python train.py --n_head=6 --head_dim=32 --d_mlp=768 --extras=["capped logits"] --init="normal" --init_std_o=0.0361 --lr_mult_o=4.0 --lr_head=0.00537 --decay_shape="linear" --train_tokens=143800000
Each number is 128 + 32 x the weight over its row's rms, rounded and kept within 0 to 255. Layers, rows and columns count from 0. The size above them is the row's rms in percent of the matrix's.

# layer 6 MLP up, 768x192, rms 0.185, rows 409-425, columns 96-191
size [103 102  91  96 103 108 101 100  96 110 106  93  88  97  97 110  98]
[[103 143 117 156 183 149 153 146 153 135 121 159 106 154 126 114 125  92 162  85  86 163 149 174 162  98 111 124 170 139 145 107 195 138  90 160 126 122 143 118 117  69  68  91 103  85 189 189 139 134  62 138 118 109 105 137 121 107 151 112 101 135 131 150 132 160 125 156 225 131 123 189 163 162  79  96 169 144 134 163 105 139 215  76 203 113  84 117  48 162 121 156 125 122 102 187]
 [122 118 104 175 150  88 148 161 113 189 160 109 130 154 148 141 138 102 162  88 159 126 190  50 151  68  58  91 142 163 133 102 104 165  94 133 118 192 116 162 152 189 149  76 173 142 128 136 141 135 112 132  84 125 145 164 165  89  86 158 128 163  95 117 155  88  95 163 169 152 106 124 166 133 182 153  88 126  44 123 137 109 130 159 166  85 155 135 130 135 143  94 140 128 121 163]
 [149 170  74 150  41 113  36 182 142 107 151 105 143 136 140 141 101 125 114  99 170 107 104 120 181 113 149 142 107 151 169 126 126 207 162 111 118 146 177 147 145  79  92 133 148  85 151 142 160  74  80  63  97  83 108 131  87 136 101 129 142 127 137 118 178 152 102 143 168 121  75 153 143 163 141  87 180  99 118  93 131 141 173 133 174 120 101 136 109 138 139 135 117 139 108 165]
 [159 108 127  76 133 155 114 131 166 141 165 141 122  84 167 111 112  62 125 116 141 130 137 114 154 138 120 127 103 113 128 118 136 126 153 111 144 190 126  64 108 159 129 147 115 142  70 126 127 105 188 181 191 116  67 152 190 161 114 101 162 145 175 132 109 137 139 152 151 126 130  71 139 118  75 142 115 133  93 140 102  89  90 107  84  94 133 146 102 118 162 168  89 203 189 185]
 [200 155 134  83 144 102 133 103 146 120 122  74  72  78 160 191 102 120 133 109 118 174 106 138 150  82 111  98 157 107 126 120 110 102 169 191 123 127 149 139  68 127 145 169  95 154  62  96 134 134  96 140  64 157 146 151 107 130 108  91 139  92 107  65 146  97 136 141  91 139 117 146 169 126 108 149 112 129 111 136 142 118 144 176  91 111 163 110  85 119 113 111 128 118 105 148]
 [103  85 106 152 136  66 109 147 150  72 123 144 117 155  73 100  72  87 156 131 115 166 117 112 130 156 128  98  88 133 149 103 170 155 101 148 117  46  64 165 112 104 108 113  81  89 136 212 158 178 120 129 163 162 133 134  67 116 146 178  93 139 137 159 108  49 160 143 132 117 140 153  87 153 178 127 101  90 184 112 120 138  61 155 187 106 105 119 153 174  82 132  86 142 207 145]
 [111 162  82 117 111 164 132 203 138 129 144 129 146  88 162  97 138 130  83 185  92 121 150 141 141 186 157  87 109 112  89 182 145 231 144 138 169 110 110 128 134 134  99 143 112 194 154  85 177 119 122 167 146 169 130 113 108 127 167 127 105  96 179 106 113  83 134 145 216 100  82 155 107  95  90 170 146 124 163 130 146 126 156 112 176 111 141  93 159 107 151 124 148 106 138 183]
 [ 55 145 114 172 129  83  82  90 157 129 160 147 167  96 154 108 139 141 106  77 104 116 139  68 100 132 208  95 150 127 186 124 148 106  79  99 165 101 135 123 110 119 154  69 169 134 152 185 116 117 140 135 113 129  94 133 141 190 116 109  88 179 125 109  83 129  36 106 146 137 151 150 130 133 127 125  97 168 161 123  86 159 114 160 143 161 123  92 122 131  50 143 143 200  78 136]
 [149  86  89  93  78  68 130  87 136  95 137  85 157 149  46 149 141 175  93 117 104 149 120 176 161 131 120  97 147 130 108 142  61 143 165 104 114 141 164  80 155 152 131  97  87 145 101 176 142 115 125 136 128 130 126  99  94 126 135 127  66  95 109 146 166  97  92 143 166 213 152  86  92 150 144 166  70  77 157 128 181 124  24  89 108 142 112 114 120 149 133 130  82 101 128 164]
 [104 137  97 119 135 126 110  99 144  88  97 151 148 141 154 177  82  86 147 123 167 117 107 115 158 100 148 134  97 147 143 135 187 164 116  72  76 154 143 138 170 126 124 153 122 132 105 111 140 125 182 115 132  76 141  63  99 145 174 111 116  97  93 102 118 129 189 113 116 151 140 165 128 139 141  75 149  63 100 118 173 136 121 111 141 170 136 105 134 162  82 168 149 120 113 143]
 [ 84 142  94 157 149 153  85  97 130 159 158 157 156 187 133  68 116 160 148 147 107 154 139 164 117 168 131 149 111 129 147  85 148 143  90 146 127 136 200 179 144  91 109 109 138 130 152 132 129 197 118 192 121 108 158  53 144 159  77 174 169 145 108 109  98 137 116 105 114 121 139 177 148 127 116 142 131 144 171  71 108 165 111 171 119 158 130 110 152  76  84 101 134 104 197  67]
 [153 141 120 187 109 165  51 167 168 147  96 134  99  91 149 136  87 177 194 108 130 137  94  65 159 153 142 185  82 182 104  87 170 128 158  77 126 163 171 130 158 161 137 150  91  97 121 164 133 123 177 129 207  99 115 146 124 109 146 103  78 133 112 113 142 142  81 134  77 146  84 138 104 109 111 149 137 112 115 206 118 103  97 107  92 145 147 130 131 158 127  56 172 140  97  80]
 [122 147 118 134 132 165  83 108 162 128 124 145  71 114 132 158  98 118 234 165 123 110 118 146 126 168 148 172  72 146 117  81 162 125 142 182 140 183  99 149 147  85 193 146  83  97 140 152 142 140  61 120 173 147 183 117 125 190 145 109 155 112 167 133 128 127 138 150 115  74 116 205 216 121 147 119 118 106 161 133 110 147 194 105 126  49 106 124 165 123  98 105 141  78 196 138]
 [134 114 122  85 121 166 131 161 108 127 140 109 130 129 153 141 152 192 119 210 105 129 158 176 172 177  84 135  96 150 135 127  76 164 127 133  79 147 154  77 128 163 136 122 127 149 155 120 167 142 141 124 129 151 139 113 202 148 115 126 163 132 126 153 124  98 122 137 162 133 131  45 166  79 170 138 150  86 113 133 160 190 120 151 146 120  96 135 172 128 147 127 146 115 131 106]
 [101 135 121 146 158 189  76  85 140  67 153 117 120 153 151 160 119 146 119 162 120  83  97 165 192 123 142 192 124  69 130 130 188  93 105 158  84 104 106 171 153  90 169 102 173 155 162  72  80 145 119  99 103 138 112  85  84 111 154 155 134 168 113  99  81 118 106 108 140 142 167 165 165  71  99 145  89  71 121 174  82 132 130 123  89 121 157 116 136 143  87 104 128 107 123 112]
 [ 76 153  94  98  78 151 168 163 126  83 131  72 128  70 134  98 149 184 180 195  60 123 121 125 209 121 162  81 187 129  97 190 115  49 129 126  95 133 130 171 120 145  95 180 107 142  78  85 115  90 149 173  44 169 134 132 121 161 120 127 149 104 124 107 131 153 137 123 138 158  99  71 154 133 136 107 108 125 130 147  98 122 114 104 118 100 129 142 127 106 110 117 111 153 161 140]
 [191 148  53 141 166 138  76 119 167 134 169 134 144 146  69 160  95  81 149 204 147 207 110 166 106 167 204 121 152 100 110  98 128 139 153 100 124 112  94 124 173 173 129 127 152 114 125 135 120 160  80 136  40 120 162  88 147 142 139 151 165 126  66 123 123 151  89 126  94 104  68  93 136 130  74 155 154 120 113 121 124 108 140  97 141 132 144 102 147  90 127 186 131  95 160 119]]
# layer 6 MLP down (transposed), 768x192, rms 0.135, rows 409-424, columns 96-191
size [101 104  95  97  97 100  98 100  92 102 104  94  93 104 103 103]
[[130 136 110 150 150  66 139 165  81  99 162 170 101  74 151 135 110 148 117 132 161  94 154 110 122 149 128 148 106 159 140  86 136 153 115 156 107 180 119 125 106 135 105 193 128 107 143 148  99  68 133  70 139  93 112 142 182  99 125 135 144  59 147 124  49 133 112 157 121 161 101 190 124  63 107 145  90 145 176 152 119 155  63 158 184 112 163 145  93 127  94 101  68 160 106 151]
 [104 123 165 168 135 101 155 176 130 218 126 176 121 154 125  84 121 137 110 131 153 112 112 177 103 133 110 178 104 139 129 170 148 193 137 194  71 188 129 143 170 125 131 200 131 151  81 121 155 117 197 120 142 175 146  93 129 110 132  65 139 141 121 106 130 141 159 125 140  86 118 105 129 144 117 209 159  98 179 139 135 164  78 198 135  93 136 103 144 113 122 108 136 129 136 125]
 [138  62 123 199  93 124 148 168 122 136 119 168 183  79 114 154 136 151 124 154 172  90 130 103 121 126 103  89 107 123 102  82  85 181  32  98 151 116  86 128 174  91  94 146  98 125 140 140 127 177 112 124  88 111 125 131 141 188 146 134 127 153 107 140 119 168  98 119 128  95 136 136 219 136 130  65 149 153 159 187 161  94 123 164  86 153 116 106 151 176 157  92 120  86 166 120]
 [154  75 166 144  87 128 135 146 134 117 207 143 199 108  90 118  97  63 143 167 145  77 148 134 138 128 154 150 149 102 147 137  89 112  96 134 100 102 162 118 121 105  77 115  45 153  42 148 137  72 132 121 139  91 100 168 114 100 113 145  88 106 145 131 147 139 106  89  83 132 156 155 116 146 170  92 181 130 120  71 142  89 119 109 121 146 133 166  66 115 114 134 117 110 143  79]
 [157 110 134 125  74 174 152  96 155 135 144 114  52 138 128 185  97 130 210 175 167 105 143 143 148 174 110 133 120 139 164 123 164 115 138 133 126 143 111  94  79 146 145 112  98 177 190 156 166 157 107 145 113 128 148 138 174 161 111  66 161  76 134  82 130  78 120 114 125 137 138 186  79 124 129 119  84  98 130 145 138 102 172 159 127 111 118 117 119 149 125 140 126 118 144 165]
 [119 137 116 150 180 150 131 140 130 111  93 144 114  96 100 110 129 174 158 127 120 123 145  77 102 113 194 141 158 123 118 135  99 169 174 207 122 144  99 191  96 145  73 126  97 151 155 114 168 147 121 173 139 100 101 117 156 103 106 147 117  99 130 124 163 129 160 144 161 146  65 158 130 138 172 122  98 197 158 103 151 180  65  97 100  95 170 101 182 138  98 183 149 123 101 130]
 [143 150 134 143  97 151 150 163 127 116 128 148  91 116 109 122 101 115 118 153 102 133 114 194 121 113  99 167  80 117 125  88  75 186 119 114 105 117 103  79  96 159 127 134 108 127 108 130  70 127 105 141 189 158  95 106 139 175 176 158 148 134 139 144  86 112 113  76  91 125 110 159  66 158 128 135  81 122 138 125 150 109  80 110 155 172 128 181 100 109 179  61 129 100  83 119]
 [157 153 143 108 118 137  83 139 153  91 123 143 181  74 135 149 110 199 155 211 116 160 100 156 149 132 116 129  86 162 180 174 150  87 191 131  71  87  75 109 108 141 109 151  87 122 143 133 153 150 116 154 135 113 140 150 122  71  89 146 163 173  90 153 103 139 159 139 132 146 119 119 157 145 158 127 133  83 140 101 182  89 144 111 129 170 129  71 173  94 104 187 134 113  67 117]
 [ 80 104 110 117 127 119 129  85 145  73 114  91  85 120  79 157 120 120 180 143 129 129 112  72 164  94 106  87 131 121 138 172  84 128 117 136 176 163 132  77 166 139  57 111 103  87 148 105 148 127 108  90  90  72 124 174 153 114 145 138 119 106 143 152 162  87 181 112  84  66  76 187 101 146  83 101 116  79 161 113 109 132 110 123 120 148  57 148 127 144 131 148 170 150  73 141]
 [136  70  76 128  92 132 107 129 130  91 140 101 130 151 127 135 104 197 105 173 140 173 123 142 144  88 102 149 150 106 131 140 162  60 151  75 112 129 109 105  79 165 161 116 128 160 155 124  96  98 136 200 132 176  68 137  99 173 126 124 150 112 153  95 119 108 165 162 157 115 143 145 155 161 155 119 143 165  87 110 116 165  71  90 109 129  96 135  84 175 107 149  93 124 135 131]
 [118 114  84 130  53 169 109 160 188 127 125 140 143 122 134 165 101 162  99 112 117  44 160 102 158 131  77 170 158 173 131  95 106 127 112 127 125 143 102  82 165 153 140 143  78 135  44 152  53 156 114 132 116 116 166  93  90  99 134  99 154 173  86 149 172 108  75 143  97 164 194 116 173 116  92 105 136 128 124 117 156  83 124 114  93 137 169 156 115 125  99 115 148  85 121  94]
 [140 124 180 149 138 178 144 133 134  79 144 153 135 140 159  42 119 147  92 139 153 130  82 116 114 187  69 118  80 106 139 139 119 132  95  76 116 144  75 149  87 172 167  86 141 112 123 124 179 120 168 162 192 103 159 129 143 112  62  63 149 151 179 182 123  73 172 165 138 135  82 160 109 131 103  83 153 144 163 125 167 130 121 138  90  90 150 170 152 137 165 177  86 138 114  39]
 [115 160  97 152  87 149 184 170 133 175  74 133 132  87 126 175 201 120 131 172 162 102 114  64 125 154  69 137 174  97  82 165 171 149 162 119 107 150 181 132 173 135  90  67 164 137 128 131 153 176 133 106 141  93 138 176  93 176 111 162 173 154  82  81 143 184  67 150 177 166 166 113 141 160  93 150 160 146  85  84 107 135  72 102 172 148  83  73 122  86 120 181  84 111 119 155]
 [127 125  91 125 107 170 102 163 151 119 160 151 148 112 141  94 164 127 178 147  81  91  89 123 126 137 126  66 162 131 117 162  68  85 156 154 100 137 175 169  80 107 151 125 131 125 146 117  85 166 119 124 143  96 129  83 168 154 117 157 104 168 140 175 153 166  57 116 160 136 137 145 127 140 101 129  96 101 152 149 128 102 133 115  86  98  98 147 138 141 136  97 169 112 155 124]
 [130 107 136  93 115 131  95 124 195 150 130 126 102 120 180 134 127  55 165  84  94 159 113  58 119  92 134 118 148  45 169 113 110  98 197 108  82 104  98 231 147 107 129 131 129 115 159 124  86 168 170 152 114 107  50 137 139  91 108 112 134 156 153 102 131 148 177  97 114  70 170  98 123 105 115 156 144 132 148 104 125 103 147 140 124 134 109  88  75 124  97 118 146  97 114 116]
 [123 166 130  90  95 155  89 100 141 178  60 113 107 111 135 149  74  93  94 128  64 168 130 145 102 145 120  97 127  94 157 138 142 121 160 167 127 178 104 186 104 138 122 173 153 114 107 151 152 174 167 112 123 215  49 131 137  98 125  81 190  95 142 153 144  94 124 135 118 181 154 141 160 125 113 128 132 102 139 130 140  82 133 146  94 110 104 130 112  99 104 106  87 116 138 169]]